Weights of a small transformer language model.
Size: 22 layers, width 128, MLP 512 tanh GELU, 5.38M parameters.
Architecture: RMSNorm before each block, rotary positions, untied embeddings.
Training: a variant of Muon for these matrices, 102M tokens.
Each number is 128 + 32 x the weight over its row's rms, rounded and kept within 0 to 255. Layers, rows and columns count from 0. Numbers have three digits each. The size before them is the row's rms in percent of the matrix's.

# up: layer 6 MLP up, 512x128, rms 0.205, rows 107-206, columns 0-63
# down: layer 6 MLP down (transposed), 512x128, rms 0.0476, rows 107-206, columns 0-63
up107 127:106150134085138118146100189108097142131153076150116124110121100182100165100148137186118186133130097178149101123187083113129206141114058127107122130140143126132130109163146139166087181165144151
down107 123:124145091080133089142085043078114116145131127139124153114113139084144146184146121158108077112141098121128174117143069065108107147135119116070131102109102143089156151134161100111159092131180106
up108 106:078132144121150142125109100177129130176164115143170146176137158100078191116128103076128164186162155206133120163156121149122082077164059133189100094147159180130156129135167111121136170092109121
down108 101:151047138100157086102182163120128122153116112112155106128111221165176123062131105020116170126138148160142162170133081150140173070129115087129143161124140107147132148151159160110135093097151155
up109 066:086142102132146135138173067184092163125198146123144124142189087155212113126115061100112122093100177100070148164139166116140167189141145138145135151076142116142138129123116139100115115149160110
down109 062:110147148151134231136088122128103137130152165155127102124130147187132158181137167099218119164162116138132143141126130126158099158102129116127122165131059081087154090174113096084086156101156090
up110 109:111164197140150123071181171170195096118153150127069124174094177208107096098109099106136124119112089142121211072129148164100146138109091138159159162101131136142131141134165057202142154102162126
down110 109:184151180119092089157136163133128134125138057163071177099139171185180072142121098117100111162168097142101098184097120135113182153118115165093125138100063114126124215125164079124137098122146142
up111 058:126169142088122180182105135106197115111163116185157056060198147139118161102144176150163122146116150119130106167177179095112124163147117120142114154070178144159067114116119145135164145098076124
down111 058:156114086177171150166068117093101114157131134115113147138163088115145105122098130109119167140103085148193169105090160108083124143196121132097156080155103117165113121089046142057158122075104068
up112 103:130097081086121183112147142179124121182135032147083166133112155122101136129135107144113091133149184151142124089108121147085137150123080119168127127165090111145163114164150143156113145145089112
down112 101:132138151188135119102096133103127160097121183128183086121041118081121079136160108107123159146166183116116097119080070155094094091113109118109142074169169161127103045091166088117139126112204133
up113 087:111102201097144051125153141127156178127140134180129096115164088165152164126140176158111105122194170123132047135098099153187124126082108183177134183059143166147139125108096041078140128171131127
down113 078:102148190116139167111097086138132132166116148092121127128150132174129117108156132108179137191123128101112120094068097151115098141138121106046128123126167106145081099127134171067125121158097160
up114 094:104173071143173093150093105088079140082151143088159139166152144140128154083120087104128176112099147126136101071167152089102111111141044154099156187134135130135110138162136154150160141121133074
down114 099:127179094154108107092101108092113210086149206075178136187117153159132084190091130096107111143151101112099200112141156135127127127105151165122139125161145106134092149138147092143157185130205115
up115 105:111152143099144051103161101098104167132073110131097045159151092138157097176122129108165147131124121119150155127122111109166105082176134169146144131156166169133137166110122096117169160087183162
down115 116:167132129066112074082087075101074138144181172140123138151155123134092122145150165128211095154131114140103135121112170103209066092165123140100104097096148169090083098159139123089121152155168137
up116 117:130119119076161118083143081113135193104111101065158111137098092132133145166195062152163100102104057120139151100114084144123130107135144114146162166098137160141132114096129156195115116131110082
down116 111:141153146136131088072103132137152149139085133145100065110160114100100096136123111164136123166183042163137135129143115201110127069108145154078121136134129115113155086106143159142122133134138134
up117 106:153130094169149120121141096171149102156136185150154099152176135105082110171114130166107085102126083077069109132131168047088085108173099102174114138111169119081126103167113148096129107140121080
down117 104:154128096136142104149132129118190081127153124149140136109131181166199141129125125093132135171090128102188066068111138140122155135118168149068155147097155145167099158083149077079105121143117105
up118 112:094183154146160132032078145157175122054127105129171096141128166127123183117089102084109153089090114139144182091100099067158108107137129157119102167094115088175165155094092115118113181127190130
down118 118:127143157145088101093134174132154134108116080093137146159106172081143087149132156131114158117112131142141085100091102097142101140143117097134150140171155085176162182130159106158116142101189172
up119 093:089119151113128177164134120096133153108117136189104153098138130099092126144149178129155085111142095126116131116154113087123101181149119121171059199089075118105125087128168137130068171062094121
down119 089:141119116164188123149146107177122118167162113109143135133136115191088148088150118101100118118091100191132137143091131141142133119085138133098214169122144083132180140126214143122149110146141163
up120 111:099106181185124074164198085076159139145154197087131086108147072141170114114117120169080080089142108146129170162140163131154158076147125102113100153132150105110105114119083103110129093087184148
down120 107:148108093156130151137123087132072136143144139113197128142162157176157107117114084086136134178078121118107119126080095143034111104148132068079130181120103113149133121085131094061155074150138125
up121 095:093171086160077092117128161117138097106139117032135134074201114097131099151101141190070125134166081124092175150164196103126113131133095118180132118140143195153143112134134124056181163083117115
down121 095:176095124082171157088096132112103148079116132171153125153061156112145157104155174136135113170095131144183091092077099154145191100105164085054133178123078077063125139089175144116086118177127089
up122 093:119072118148165123113104192106144107140138116127138142094111167107100211096116087137090077030143131146060123068182124163148144055110087138119150137143104145126115127172063151130074091142114131
down122 092:123125102125124197182159137053135082195100124164138149080072107129076163112153142112109113116190093098119063139145100192134063117131092188134137149064104120155133116163065085155067098127175161
up123 071:178084137093116140133094148141146109168109067151113118102121085146153152124147088117159167177155188161089107110176133200174137115135160172092179102129122126126140165142154118124185104091190119
down123 067:063157120039105091126120082093122112173132117171149091090171148126089153123114151137135124150091160133135120140069178152186121108162107136070121139156093091078128187119182148184145139091145157
up124 094:108083105140129152119116118150077118142162101158086160121094157163050131112139075112102055087083154123091119135147081144170167104133105104088110202132165155137154111069121129146118176172118066
down124 095:127132119118145169113093104134167129085127170054087151109119151052118150161097120082100152154106144117119147146077114134177096160100175118123113129080180158211131136110112120088132071062169093
up125 086:157067157107139133115111083113114140152090071114071085241119058127150202217171073173184068127116122200159167127124127151152146120158133128136085116158125148147126107119123100179174145129168111
down125 087:159099137169110111109099138157156146104157185135110117123158146140074149166102077197207112130156098144143147141136170120155153105076151098089061128146161094118126114148108140083142122157127128
up126 082:101127100079172112091137128137134052105116116122123110129100069138164099182168163162139070125108170115083162157168176114107105030122144111109149133168118119110137138129151110188095085165163179
down126 078:133115123098167171099122101176151144183155118161105211155121168094128109157117083144106093142098097127124078167132142145144116130123143171111178049107162077108110147152100080084126152135103113
up127 065:089190079102131085143109048138101132205180097171154175177124075144160089088078161157138136123184144125096153087189141100108129114149158126119102097114112083154093185123137094157109127116137187
down127 063:129136142075068163088048101115136111160181065147111145135146112111123147068067135174173136086127157135081171141129175150080155077062182146090136116181112076145143147108120121115099162117135148
up128 119:105144118160106120133130077153082121123169106158156165167074126084187113133142136084130127112167106128120079134156153086104217119118097144166126205094120188166145118182163097172143102105121142
down128 111:130111157084163084135086179140086157135127155121173069092124085142138104149147213117151044192157103091175118125152045108112072170088148130089086164180146091106147113102149090134123117118182125
up129 085:067129134111139130146136122145117139144090094046160088177106187148154142103174164145079145140098159090124132116130120179034119120082136133170112130102192169148084075107130109106182163145103090
down129 082:124115144143116109132102190176166109126103171091171123095117160203126136089159179142120192141104173138122061155159173130105066105165161146076138108167111091143099124147110150087108134124150112
up130 103:084101126141149144158134171151121123107172112082064161157081124076127174133160119120111137144142120157161111143194142160139126118151115117163108212147158141169126137180094115087127148097103150
down130 100:104114130106102109183121121045093141076143128116136130067107084117096149170227090134175101118106087145182129145100119101200119061105129149140145145185149115117158151168108127182114094101113081
up131 102:162107109072110152134106072081114119155107086217127135144129143149118140165117138131144085093134129155142134148108124186161141135100111107168105162098182147059192055097105084105115129119168092
down131 099:074136113116143116118126159124163148160098134131105111108108155065162084185079106130070132121166116127132109112088125146193095104092073119140119140114173168127106110089089171138116122146150090
up132 074:119156100109094123113151155138062141144212087145112094110114137104118151074162120119116128102112098145120127121117169156100172174067128170139213105108121134132084142142158144134163075103078164
down132 076:144020122155170115074102126104108146122078152157096099154075135114097114093125189135177176092111161167131120143176165105136081101142144085114109097203156115115125045123086097160063108159099149
up133 100:098147110092109155079116098101075126130135117106139152098059106102078115087124169120113125122109181164109101114131123135093148058140144114077089160175081120146106134158107133071121091149120124
down133 091:139072077088149181114168136136153214174132191128118100196128158127128132160109179131135154151165113133099151142112106133152090119125126109142141086182098169093144098117110071090128121118120161
up134 104:122131161097135111164081134117131155179080130196104148116085094156114115120120120127120149163131149153125060120195130102142086136106043115129090167123128144131144134089129116092124174163068092
down134 100:133137198120166097135086116175136165111100134106105132154141121111147102137155124158125105100169147132120143083131180067114147159058102101100125141143115088118124128099083130032152163142116053
up135 093:127192112121135133162138123145123090109162112056150119160112149142133182186120124159102105112098126109112113115083140131186113129122120103186150130108121148123145115109130146139154110139098099
down135 096:170142064141110136149162094182157152126154201115140141119102120138126154140152153193112112110143154129146102145114172152186139127131118132112163075182189098150116111121098142087110053134095122
up136 118:102120121138162209129124130093170109113093080161124110124121110164120144139169183137106188117142131210094117159151210143142164091156153106126137137064152181159239124172167121139118191146125178
down136 117:152130121090218174127118168105136118118103150124143093083120152136080160194113135073121118166136119198180151116102137099132149104095181126121166112075144084077143121100094132137099094113132113
up137 119:089093162167151121179190134125135168145096118142124115113147117133158064150115111133137118140089152169176100101100190164134219135144185084141147124081140106149158080138095161115181101144132112
down137 120:151069184088112253151123146168138101087145126167132121125103192092100056139150136105146087175120153078145106133045130104103117157071117107171079065118095099126154113143111130154143092131116089
up138 086:099123159172133192099183172167155115101138124098138078170114140168157181146147107147131152112119120136045125154124156136162128120118143158155078132146175191128143165093115188125083118125101137
down138 091:162138155134112156055199147147118136137111087091112087157110142115150110088121135077131123118116139125117114126135138103163103121139155084098088086127100142128117171101141145062156116130094120
up139 115:122115126108133137106109148150144123135123119113144083152179122099134069117087166124132129129104168106161182123160214127161119108121152155133108104163114165141139061109153114127154202143143138
down139 120:087167115155102062089074154113159156097123172179128103164140107071170113088088135087086119134154079097137134092135188197129155131128153116095185118163132066153118097146067136104110191115147126
up140 108:165108136155130148144151152106124150135117144067105218160177088133137140216127163126146141128109118112057125190141096089112187116158190124176082115087168134159168142149151145141140119119121173
down140 102:175087122131117147176189135148143151188138113135174153120161148123190125144132054077129130115113099148075077158132091126132120115114188120118114123089079169140112141100162188110093152121090132
up141 087:079119101107171075100130079128140091139111103131152136188097139154141142143141159124129132099105050130069118127123094155166151125104130123133123121176165172087160168116089108126119145151162087
down141 091:102128095114096169130118130163128158171055133147146121084113187113100063119133128115183146170135056162156155124094153138150150097096121056097161131114134116094065113140113117135094089168102132
up142 107:082092187074131129150084085197095149107116082155103130057110115154161106135088133102128179168130152118148099136108143152131175109159073104143115094106151139193115122159126118124085121107123152
down142 108:156067146168169128129109139125191093118166085138181130098147040123103097191148085097116154143105161137124096184129111142077127119099149105115148076087170113162191137114144144174097094123082161
up143 086:081102131124148123151171169129111127150148146136159147111139105167136102154099116161075057120139160156154125170133092108151153160078164140155109125155172182157177117215117108141103156093121113
down143 085:122092074133156141152188135079078211200121101149122101164106167063115143102129137119114160164070139165080130169100141124102061104175154154122103164145214152152126104139134130185068185132144128
up144 070:125069186109181076127156088115147152094127118091147135107135112110126131104175107156120202108173110120087140158148109202142135060155154097145108126113127174127086142131147124175084116164105105
down144 067:138119125105115090136114128107188148133144147035056106146150177160095095136158105127147197114173133172140097165078074150119127149078182121108081135157166144135067167134096123145132096140122083
up145 111:091130110106125154140159154032134086146153106075092155152119137145124082139074139160155140090057123105093118095119136159118211134086132111141122180129146123137210106133178163119173081114116109
down145 109:144109150125142129111153131156165095063144098076177154101078120148180164154081140091118107093191170145137108156127111122133118156098106155124065160142139071117072044115114188130115132154116151
up146 127:113154108168127121149147126099122062064113165070197164117140146078141104115150068084129121088079154151120179164162110081129143102147102154142109136130125132092181160112115120139141170192135112
down146 132:161197092131146088107129180123072158142137168142182181114081161105153143181126131092141125123098100105156066098155145165168155127122161088147111090144079144143075125135139087139081092111140128
up147 106:141136112103131119105150163176128237123111134059106087135128057090125163158146069113118135131163170125123140125182124112087136140120127132160161118118154126100161127121117142174150158128118149
down147 115:162130138075157157075143141059138134123155175120135154110124126096128056129170088105160129131132083143113109078086055137122153140117170176130144149137105106084125151107156101121060146098112150
up148 089:144148143144155125069108144113193135131092098071148086155163106128155138177142033104107130059143127153132206138138113114094145178177083086099100146187086159144142093170123096121090146172106146
down148 095:141112159126149133061107125135085157081155114176137146198112125139124173162107146164143109109078149200163130161161112160124153153103097109142092092124106136120170129085128129117076092110105144
up149 099:086113121132193088137151077180084140164122138201098146154193060151105131122131102159136129144176130183106083135155212131196115205162090084139122083193130117175116075080138111130118138149144132
down149 098:102147127107131131104139134134154159180123185142109145151200095127112152140108099147111091088158135171102139199083152139188130204174161097105114115196157131124081128105129125106113101080136134
up150 079:163124129086124133109065182116088112106107077188140063131120121112101144101078146129149187057124111141109115125196184114123151122041148122226119159097174156124126075096173064102160129131059120
down150 077:113152086121145153070116177161132086110088086141154131127075110146151161116122138152082165091156104190138130116160125087122136153093104111098111102145075148097149107086091126092128095050079081
up151 092:107141091113166161092161117113167107211142134107138115153143103144147179167147174160123126090113195145062143157108150136165131072134127153112101099093153147123186142073135100128117082106219157
down151 087:099103102119123249081096116121092119161105162183139088096144162156105122116123110085157132116098149149133135120140129159095162177131082113138135154113141112119130114162117159151109146158097121
up152 108:128108181151089050127181148131151103075129202124124092168148073098096160137154114145116109097108124138046099115127174140103086132151079077119140137101171124098155140157120137121166173132143129
down152 106:188155147078071115131125121084166084076126187082151099137072115133118078162137131156161103122129122110109111089115134148096137091078110147066071118165118161159165161098148092118109185096112130
up153 116:132122142101155125193102092167103180150122181134099092096146132155145111114120097110092109042144153098083096163161167182100093126195072142191114154106183181096137110154111125143081130125097126
down153 115:123145139126186191131139147153123148111137144109140121153139098171153162141171109116095130146149148141171160144081128155135154137135159094131187070112184136111097135092094200080097113046151147
up154 107:103097112115174134131117131112097174138181149091116129147139170166089113106049144139059162090073184119146093110143095168104173162169139182146092119131115132116129153148159105143137145116146074
down154 110:152153088153172169123094046122094122112155179071145138154139137152121126079070112125146202130116151144125109126112148155107125141169193105116120177154096161118124103137180133099083148149138122
up155 067:106126115161137113074117137087139088120095101088137166151099161091157187131102186144086087134143155162117131134196119108165111128094145138125148127119132130149144135168139188128133115173139130
down155 063:156130142095148138130105084151140150136100136152126115104130081144094116148156144087110113164173185081163114162120070137082170141170119155121205143118142102142034123145164109107101150122152149
up156 102:124115097095144071106115118127125095136109107096165112129120084092138153124104133112121116127221155159114135122170110136196096079141136182124091118156044101198146141116166095120143094151139112
down156 104:188107110060094156152114147136113176155138169133150124179146130135120157138145148122068091152099072143182127117101082168177105134055120108134131110135094077113127151119117059167152114115190131
up157 071:110104112084141160089157084091121099124123158134105098147133154131151107144148097145102117124110140128184112053214091158194140133169128141114107128125175095118157118097177145172121141172141108
down157 069:113070176125107172136079166135123153149114108112198149131094098143088098109076178136156108193156170091082116124060110121123142143170103175165109129111082043148124123142095138089098108156160188
up158 104:122158160092131102113165109164139161128105132081146092177144138136130136064097104123103103100090175121068137121173109131055100101146123109112085192129157089090131206158112093170119118134125200
down158 104:165113169120160137155115158094111127141123155173104125146176086123163183095120109107142152117161117204113140119196092108129115141166074202150148116103145116117127149115105116081187143057160132
up159 091:032141143136135107162108148214093215115081134172114101192094125173149154151080128115119117066121125114062101162117127172178107136147168106133154097162048090081128111086149165127162138160123156
down159 089:108188135138162129143121147150084195093166178122082093086172173165168165116073139083118134126122083109148118106211095117159168130162152109162160171140055122166105125112144079152164143077098168
up160 092:090128134088192095101118119114173124133148167127149100104214059186170122128105137092126127136126148150139173130164126151166090064156178175088138128153149136149122194173077068126134095125137114
down160 089:184116122097077145121141113120100144165134160134107118181130112153096162080186140200161090162115103162107155099090137165117101129197054149120134112106123118125120134115128087091108164150154125
up161 095:103168094088148134104110169101133088109126112160128084113106117158086180124164135159128104122080135189134150142158172120120098095131075073150167173228108113127092127108082149130091159138151169
down161 093:099110132165157120146131118097105102136175165153144212131142130202164118190160079149127097164149146140147151128125117146170082039141154176089104068149122090104102143164138149146112154109112103
up162 112:131153119143164126128080077192107144178102181164171157125149092114138141120115164098180079098144189156110169151132143139080118108092144127180110109152162154110197090160055096055143116115169178
down162 107:094141071090155138146037154130161113142077174166158122132160124107125159103124121114087148190139147133064140138088099125141117089100150148152144142116122142129196144113178102100142122136153185
up163 121:141150126069103212151121092167185137141171117138137154100122142134065141067152121062203088109114148094099130065183139132097118155148162107076102157159093154156154024118202107121122078047142133
down163 131:123138111144144201101171097120131125162175196107112124168116061126147137124162156114115207161140148060083073112104161170134115097114125102151076087126149141174069047129135160103104143136161092
up164 074:088126113152140155115168147170159138124120066133124116165146160154142187119148111118117086051127135143140119111210166173185135159128121102103139090230140163210169161158117118152089174148096125
down164 070:155115185113083152174092125087171121087092140132152048192138111114123152128102124125200142169132092115141096158080143183157082125178163080162095129122129143100114122123165118110170047116127110
up165 061:138137149079061128171149051121132132079147138171101109174077159117130171147127112147133051095150180141093108095133158103122074089139129085150082164139123167090127071103103120048157177095148151
down165 061:136122127117097205187142130094150137086139108107130098119098122150122131118171078127131116138153121145084073120136138125115158091103149070053149142172109167116138123105120127115062170127122085
up166 091:174119080111143119100112114108074156081147135168155075132099133103121132139117141137147183068150105142142100137152104158144066143135135154110120131118140125084123146134105128148110092149111157
down166 082:102114125112163192156137098102122123095095094123115147068154142143122150154095094136139068151141108130143111122122092114167144104142156183205182102165102086067104172112136167129136173098136116
up167 136:160154152080120119093124099120109239134141104145182078178125125103104157121158135082114153133183118139113170144166118127110141093123105119133140127039164123152089109147123108140114158159110145
down167 130:123097153132107173050117173160185129100126092121147151132114077107161054177103184101108120127175119136100133137120152117136111147118149102077186131092091057116134134110079168111099132118115160
up168 141:124107114132113126094137144102160133200123169132177125140214162140097115130130143138127199144197090173105097107104182057133113118142108098168092116103108139096141115164065121140131155113125112
down168 149:123097123105120206097135108129152140108098208113180145185141154160122151088119128190107125110125135180115146137106130105165156144164185229170128064113148145137139162124136136097140137059092111
up169 068:131153165143197111066119130090156159075164077108103087087103133073102115167117054133112108202130119095130119151132086117197095132105162107174083163104147101125152194107100150152083108115152090
down169 069:046113136153100110153162074153141086108136097107148135210135148166093099103106137084125121093099139185143178134142125102071123122113065203088104141132104145131087065173116206138111147137135125
up170 123:118180138082132153143139108113071160157151131130118109122074146167101178176076139120122067105082175119141126124098130150159101093117194130184100087161129131116120147089105139011117091099133127
down170 128:085110078126108165118105157110133135131205213164119139084125144148140166118166113124152164116124112053137080151141133100089135074121124070145092175142193167149145119136180097112119107171116139
up171 077:156097097145121104157136131143156148104139089141154120054134152102157176177124134120089128129186156106150140151178093199164103088112190119100078129142106110154133111123128144090140089128136127
down171 071:136118120107126208159177071106111160159125152112129124171118176126165138156137081126155079159080112158074109115111122119071137121144150091140134160152062122111091195119116048120163131161137154
up172 123:102172144115125086119159126074100155146134146082215104125128137125171112132152061106157136162125114143139130140118141143123109055186089161176137090120198163189110087154147113110202077141135099
down172 117:133091107161154155127114186126060139131138078189201079129098160170161148108078176121163145123138097146136164141163052101107129148155144166105142141094146107074116123149125144184169085163143102
up173 094:070126075122185078130158154125170108156136172093111128199097099152118126133099190151109114104136133103124153128149126114086129118078223093131147157105122116160120160114080089120163094117164139
down173 090:133117148115098152111074167120145108148228117191141139124143135089109156101156134134141161122149085078121107071107106165083180116111159116170167096154119122130082118099157104136082165069072148
up174 126:095152092062103111105117122128156163105093079193115123146064099161134136132133147171142099114100145133148138193131087094194155069093162076095104124137120110072044162138155161117165149086094135
down174 125:142162064147162099101120213061135127153148150232141106215127158071135113084166160168170163109115096096137108184142102124156149135177103105087135153157090089103112148131157079142103135119182141
up175 119:138100149167140121064129155139171100124182114088062090142133075182110162159095102112185137111131158105144134129169170101205129117111118155072119120160146116138156149182099120142082142230150086
down175 123:182122158146166091118074167080128188189122120141144138110142098151149162150123089092191113123193133086163116155135097154201119146133141174049191124161087130131117158152163094139127140122154076
up176 060:151085136053169117053123108171119116127056113114100079144134118113157150155133096172099136173130144133152098103117156162131074079155144105113113111101108170082162079120081131154172189194078135
down176 062:214155090140136168115129147147129141112075107176058097080114145078184068129124147148129148197074121124137095095104177109143140105203151056087135124102190102130153093202099195149134151131163137
up177 088:167193176095099138107144156148127111109124107123126137182147172149177129125160103118131110057124159087103126115127141104105142134161160127140084152114119114155135055161108135115099100157155127
down177 091:099142200043059123125137158124140102114110194122122104121173090167132146143108119110147161130136140155074066103093074151166100115147155120103147081116112153084087091131152119122122135116141132
up178 105:127069105119138230106149172114090209179118136151110042120139126101115134090151112152152096134138147122119189087137116145112114140100108171128099117112154156160168100131103174124097130191120156
down178 107:155121133095104116163119138092135145158083189130142176110118137183141129086143088099088136137124093113140079099118138102084142111125150095131175187110130111076051123069107055150148177092138167
up179 097:131151165159140102165120093069128150098113156175131154097138064123116136128134113178120090138090125102163165140117106109118099126152163130131079168124159161126103103170070151151149141108175080
down179 099:080116134163092072169117041113115165152065220129144124158119117179068156084124072089180171059110068156129167127104109101140150106131117167152123142153170159190134142116128122098071121149121112
up180 104:134062139101169167154098097109122111148116079129096138169122134092101170131157111096139107098186121148162156141174141140153123168146071175177084117171113143179112060155160119165115095140128140
down180 111:152141170157081141124124084115178134113109216107138094107180160047169112149161138128159119122150099086134092108085102172139105159098129097078161159091165098108095124140143089102141174124139122
up181 101:135102141067179129156167167182119127128105152131101067138185070198122063052090130124144102125101128100126107122151135117082160145215099114105115139158131123139109151150122132139193166081119123
down181 104:138199144074149156121126124107152156150118161092158086142150131119147188097171117138077107160084069164132188096076135166127157168109098214118106048136068131120107140151100124153081162109129123
up182 069:135138151108149094158190125136075210139125084172150100095132158126151103127131105070065178140130138164173100155131196129137106125135115106166163097049152150139084130062172129126180122141101118
down182 065:091164140138071111118142126029098158135115086190144115203097091137062132146145089110117146133088166172098079157114150110099155111116151101139095124110176127102129102091085132101131110111182183
up183 107:132153162099137100132140102141135155157133218088131107161088104147079093146102153089170081095160152160116209123145139148114122141099205097106114083142138140130109131193122122115099100110146163
down183 102:128143138144076095124141171140094098176143197155147146128167121166152139085135123176194135085110109116090149078154124107136128124131098154098119084150069123177115125089125153120110136134102102
up184 106:121185064102092100117170096125162144140143178160138103107145148171092114082132135166161077098143093148138144078124123126110155168128175133098147110164169140159133168100150153136156127071138107
down184 111:137124161126130161144187107104114145085097240165105106114107140099153167157123140118117090156141106151185126124107128145155045135155160137139147093209117141162133182081106161085149110138176124
up185 099:099151152139129087063166198179133181139119077149140097190159095126138177137133145080129090085161182149086123128161111175116106127135126114083139142107154138124183170111120098143117085122125120
down185 102:160129177126152188092092163166103120165137105175073140186101145121140176146119120159156105156147177121142165058151122149144141138112091190100125196131113143122081102093102120099108073104102103
up186 103:130128104142131196107140115152130118124133121052123124190158103103081119147157118144104073136067150087092131188138151114166191097130149177193086183062135168160133115153141144168094108132089088
down186 103:169173119121135255130126113121115128131129137123121148113123073180079143133051125128162074163160166160149169143107103115198165127101156122135143117187096108092132112125127131138151153129164118
up187 100:211157066076147143082132161163093172109135099241092121087143217084123105143104130105157130139104097185152151120152152179151166168089108165160100129173154136131130084144113164110122121159156126
down187 100:104143138078131132159112108168093211098127142122120123133183178116121146104132108089099076184121115066159136136149110076109139089050138116157156169126098108117156128116122177109133139129185180
up188 084:124125134143148135137175118139141070146141165097177084113158111145084115084129137133139185108163157185094064116152158157114048151131108175156120125200089143162149124109045138130131186163133162
down188 088:138157063129071141142135103118088056088169091140115129172108107159124131103112116213152122132118139040130174147135072122186149142092178105114158131068115097122041125132185139106191103123128162
up189 068:072181154156138152146132156105097161095122136168113087171144134085074116128118201174187151131132141075186158107166142190107078099165097122115090124101156147111135119111116057138127127100117136
down189 068:162136144145091210153121135141137118099134116129084189082124147172193163100144107127125087143100080158115125172078062156089151097122143118153165050157085161129137172107141111178131121152112110
up190 107:129109136168160107075124162142172161134077114151081144124185151146090140154125095128133136151120099137061118157147107141150080130124069094156151148109210142181127175151134078147150188190110150
down190 115:153126207106138146128170138188098138112103129131106164095156097131166118091155089114076139131154111076117083122147123115097108145130167180071146127070209126165087122109102166101144170133081057
up191 108:152113146080131103115151080125106195107159135046112097106084103067090138130096074113191153108158133088136134125224164153139112167122168123094074119119151124129141196163130091122083103146156091
down191 117:171171196115105103105102149150145147110149106065130141144176116121106128113070082124122136111144133107160134166132120143096123148125163116138145137162119109110169227179155080081125131129118073
up192 078:154107108072163088189155119080101146156165146108116122138087174134144126136135118074165117102116077115148133105150132139119126172160109074176072124182168139140094127137129074140087162166103121
down192 071:180104140106128195063092165143150168120062144125161101152155153098103188101102144170104123168162133104132129163178160075152096177134102130144135138102146124084159113161117164086119096145177106
up193 078:080109128100122087066156134128116142208166091131130123116113118169102152121094117131170164145071175193103090114128147123179112189179106142167136098122146120108165166131129149136117135136100164
down193 073:172143118072143116115086157139139110184146076120186099107116180139149147129180102090150190130131106133108131168107146130121130167141123186074208126147093110123143105116139167157149148141116131
up194 109:153100134122154082166103088149063169105161144155133114136077128108121161090161145091151143117150104107123151137114122123153099200083184135093047103102179145120129129151157166148084144138093136
down194 112:167102141071116109153093086120043127106131149093138105157173121111139147074159093090139131103126083149092076107142124147108117188164123095168112101116186121104170108122095152162125113101100128
up195 082:157103083136132075110121148166116158120120094137135132179145111178118130116137141131144155143141138110126135110196124180196063126109147143070154157122082120076145147132101184171061115107134143
down195 081:140135140102186143112104117195129083061144138126061172107202160122164142147122128122143091158091131067134135175148085149140099112101172166140094139097131107105068136143191107086075140072105145
up196 098:179113097144166121066147072112119142110119170112081146159125175135102205141086151138087144117080125156132170161121137158128115139119067123198055124113113144202160094126133112161108127152114079
down196 094:134107096153109146182173130056131212174172203103123146125217126081146113156050122106110142176140162201137140175089115152165117168168131123131112127154111113137124143118144126122134135140115121
up197 069:152162137158088081141126079176158144114125214161107123117096123130121132089135108113134127144187123155081099129115169179132050093143088154157054165171158127151122054145068135123111182098131159
down197 062:115111088114110139087117157113070147133121119133158139166139159167155148147209120101163066052132165115062104109169136151127171090135158134089185091136126106134157106111157169130136102138082180
up198 103:085092151159176093103156096121080192097180137168132111099134148086139100129075092151087117102088089151159107098169103138084151132162164135146100136119167125088107178166089120136146130177109069
down198 099:142189162169134209076031110139106101212133145119134108128090104138114147171104129102097103123136124147146142118100122096097151085132175133082101179093103131115152118094076119121154081151144068
up199 087:082130127185097086155122075187086162077123098169150185170057145163146091121172108128101115158137155100089120151083149176141185148126148133168111117139127101125151175136129125110137111142103182
down199 089:117081061106103168172061147138090178086131143088126127115169149110129078138113164120098133146116082126109145102079119147154129206124133162150078105136100110144135125111165122164150072104058165
up200 107:128117144123175090169154142134112081159096092151159134170127140160164211110104102189151083117106116098073096109079116124102143207102124123146124153124127107194162126120098163116126096140098164
down200 105:133139145146170113123140115177183170121156122166158108110184149089102158108131132094144081117114114160156091107081071149190117141119157122141141123156108154160145121129066074151106119149089179
up201 099:087126138140077123129098132172173120122130079152098111176152112106135181134137102134155075121143131129125131157169083150146079124147152121130148133139090163126171146123152165083183145184097124
down201 098:200132103065157182173120113136127144125144172159152098140140133137144128139154130094153087118147065101198124190094143172175143138137133163069078122143149120145116144103112086052103122122170105
up202 102:123138101162126102116102070137124124131104153120147113148144120088103129106154111115158121153177152134162146129118159115144153163050119112194145080111178138169226108135147104126124156099083159
down202 101:159090106115175091093118073141132107066131168155132128140196106119129108116091128092090151113129129157171125105084160131194160166071090121137134105136121165132216133120087158104114104170112132
up203 105:094152075134107196125099180124127129174159112130074056125109101113139160142064144184110137123118157094108122183125143088182239121124131133134076157128140209151119121094175122123082152136089135
down203 107:126155088160105185113144150129087088138136133160160060085054097121164145127092110142085134108079088123138127150166114078156114179088099119145092105102091123094101128136162145130116138121128087
up204 114:110125141172156212153168124120142141192153162091192137091131169105091177115151144105144175073166128095114122140146191164112130119129173120102127116104118115159123098160099119157187116144149178
down204 113:147130104124074255132121134151089153132102151158195143148131121173110113136158127126143108100084117132156132123116099097070136128091080154070101126119095111137129127151101141147100197085102075
up205 102:125101096143147095139200136085106127090123102104140164162064128140163105136080090121132168127104142139095115103170148153147200075117132158106088088179128116151114107192146074112162121080150063
down205 102:165092138078111135108102137140118133062026202145113152187116106113107147142075100137147129123107077133133124123122190135157098108158136100096163112149168157084102109140126091170106132126158058
up206 135:100093103139107075171102081124119119123056153149156158153130118110125180149117112121163131186158159143119152113184170119179154116147117117116114097184152081166103092103175141098159059112102106
down206 134:156058156110141147091152168143125119145129148157126163177128130138096114189105087098113046146146119185118211146163121071131128113140188110123131156154137097168096140124093153165130107096140088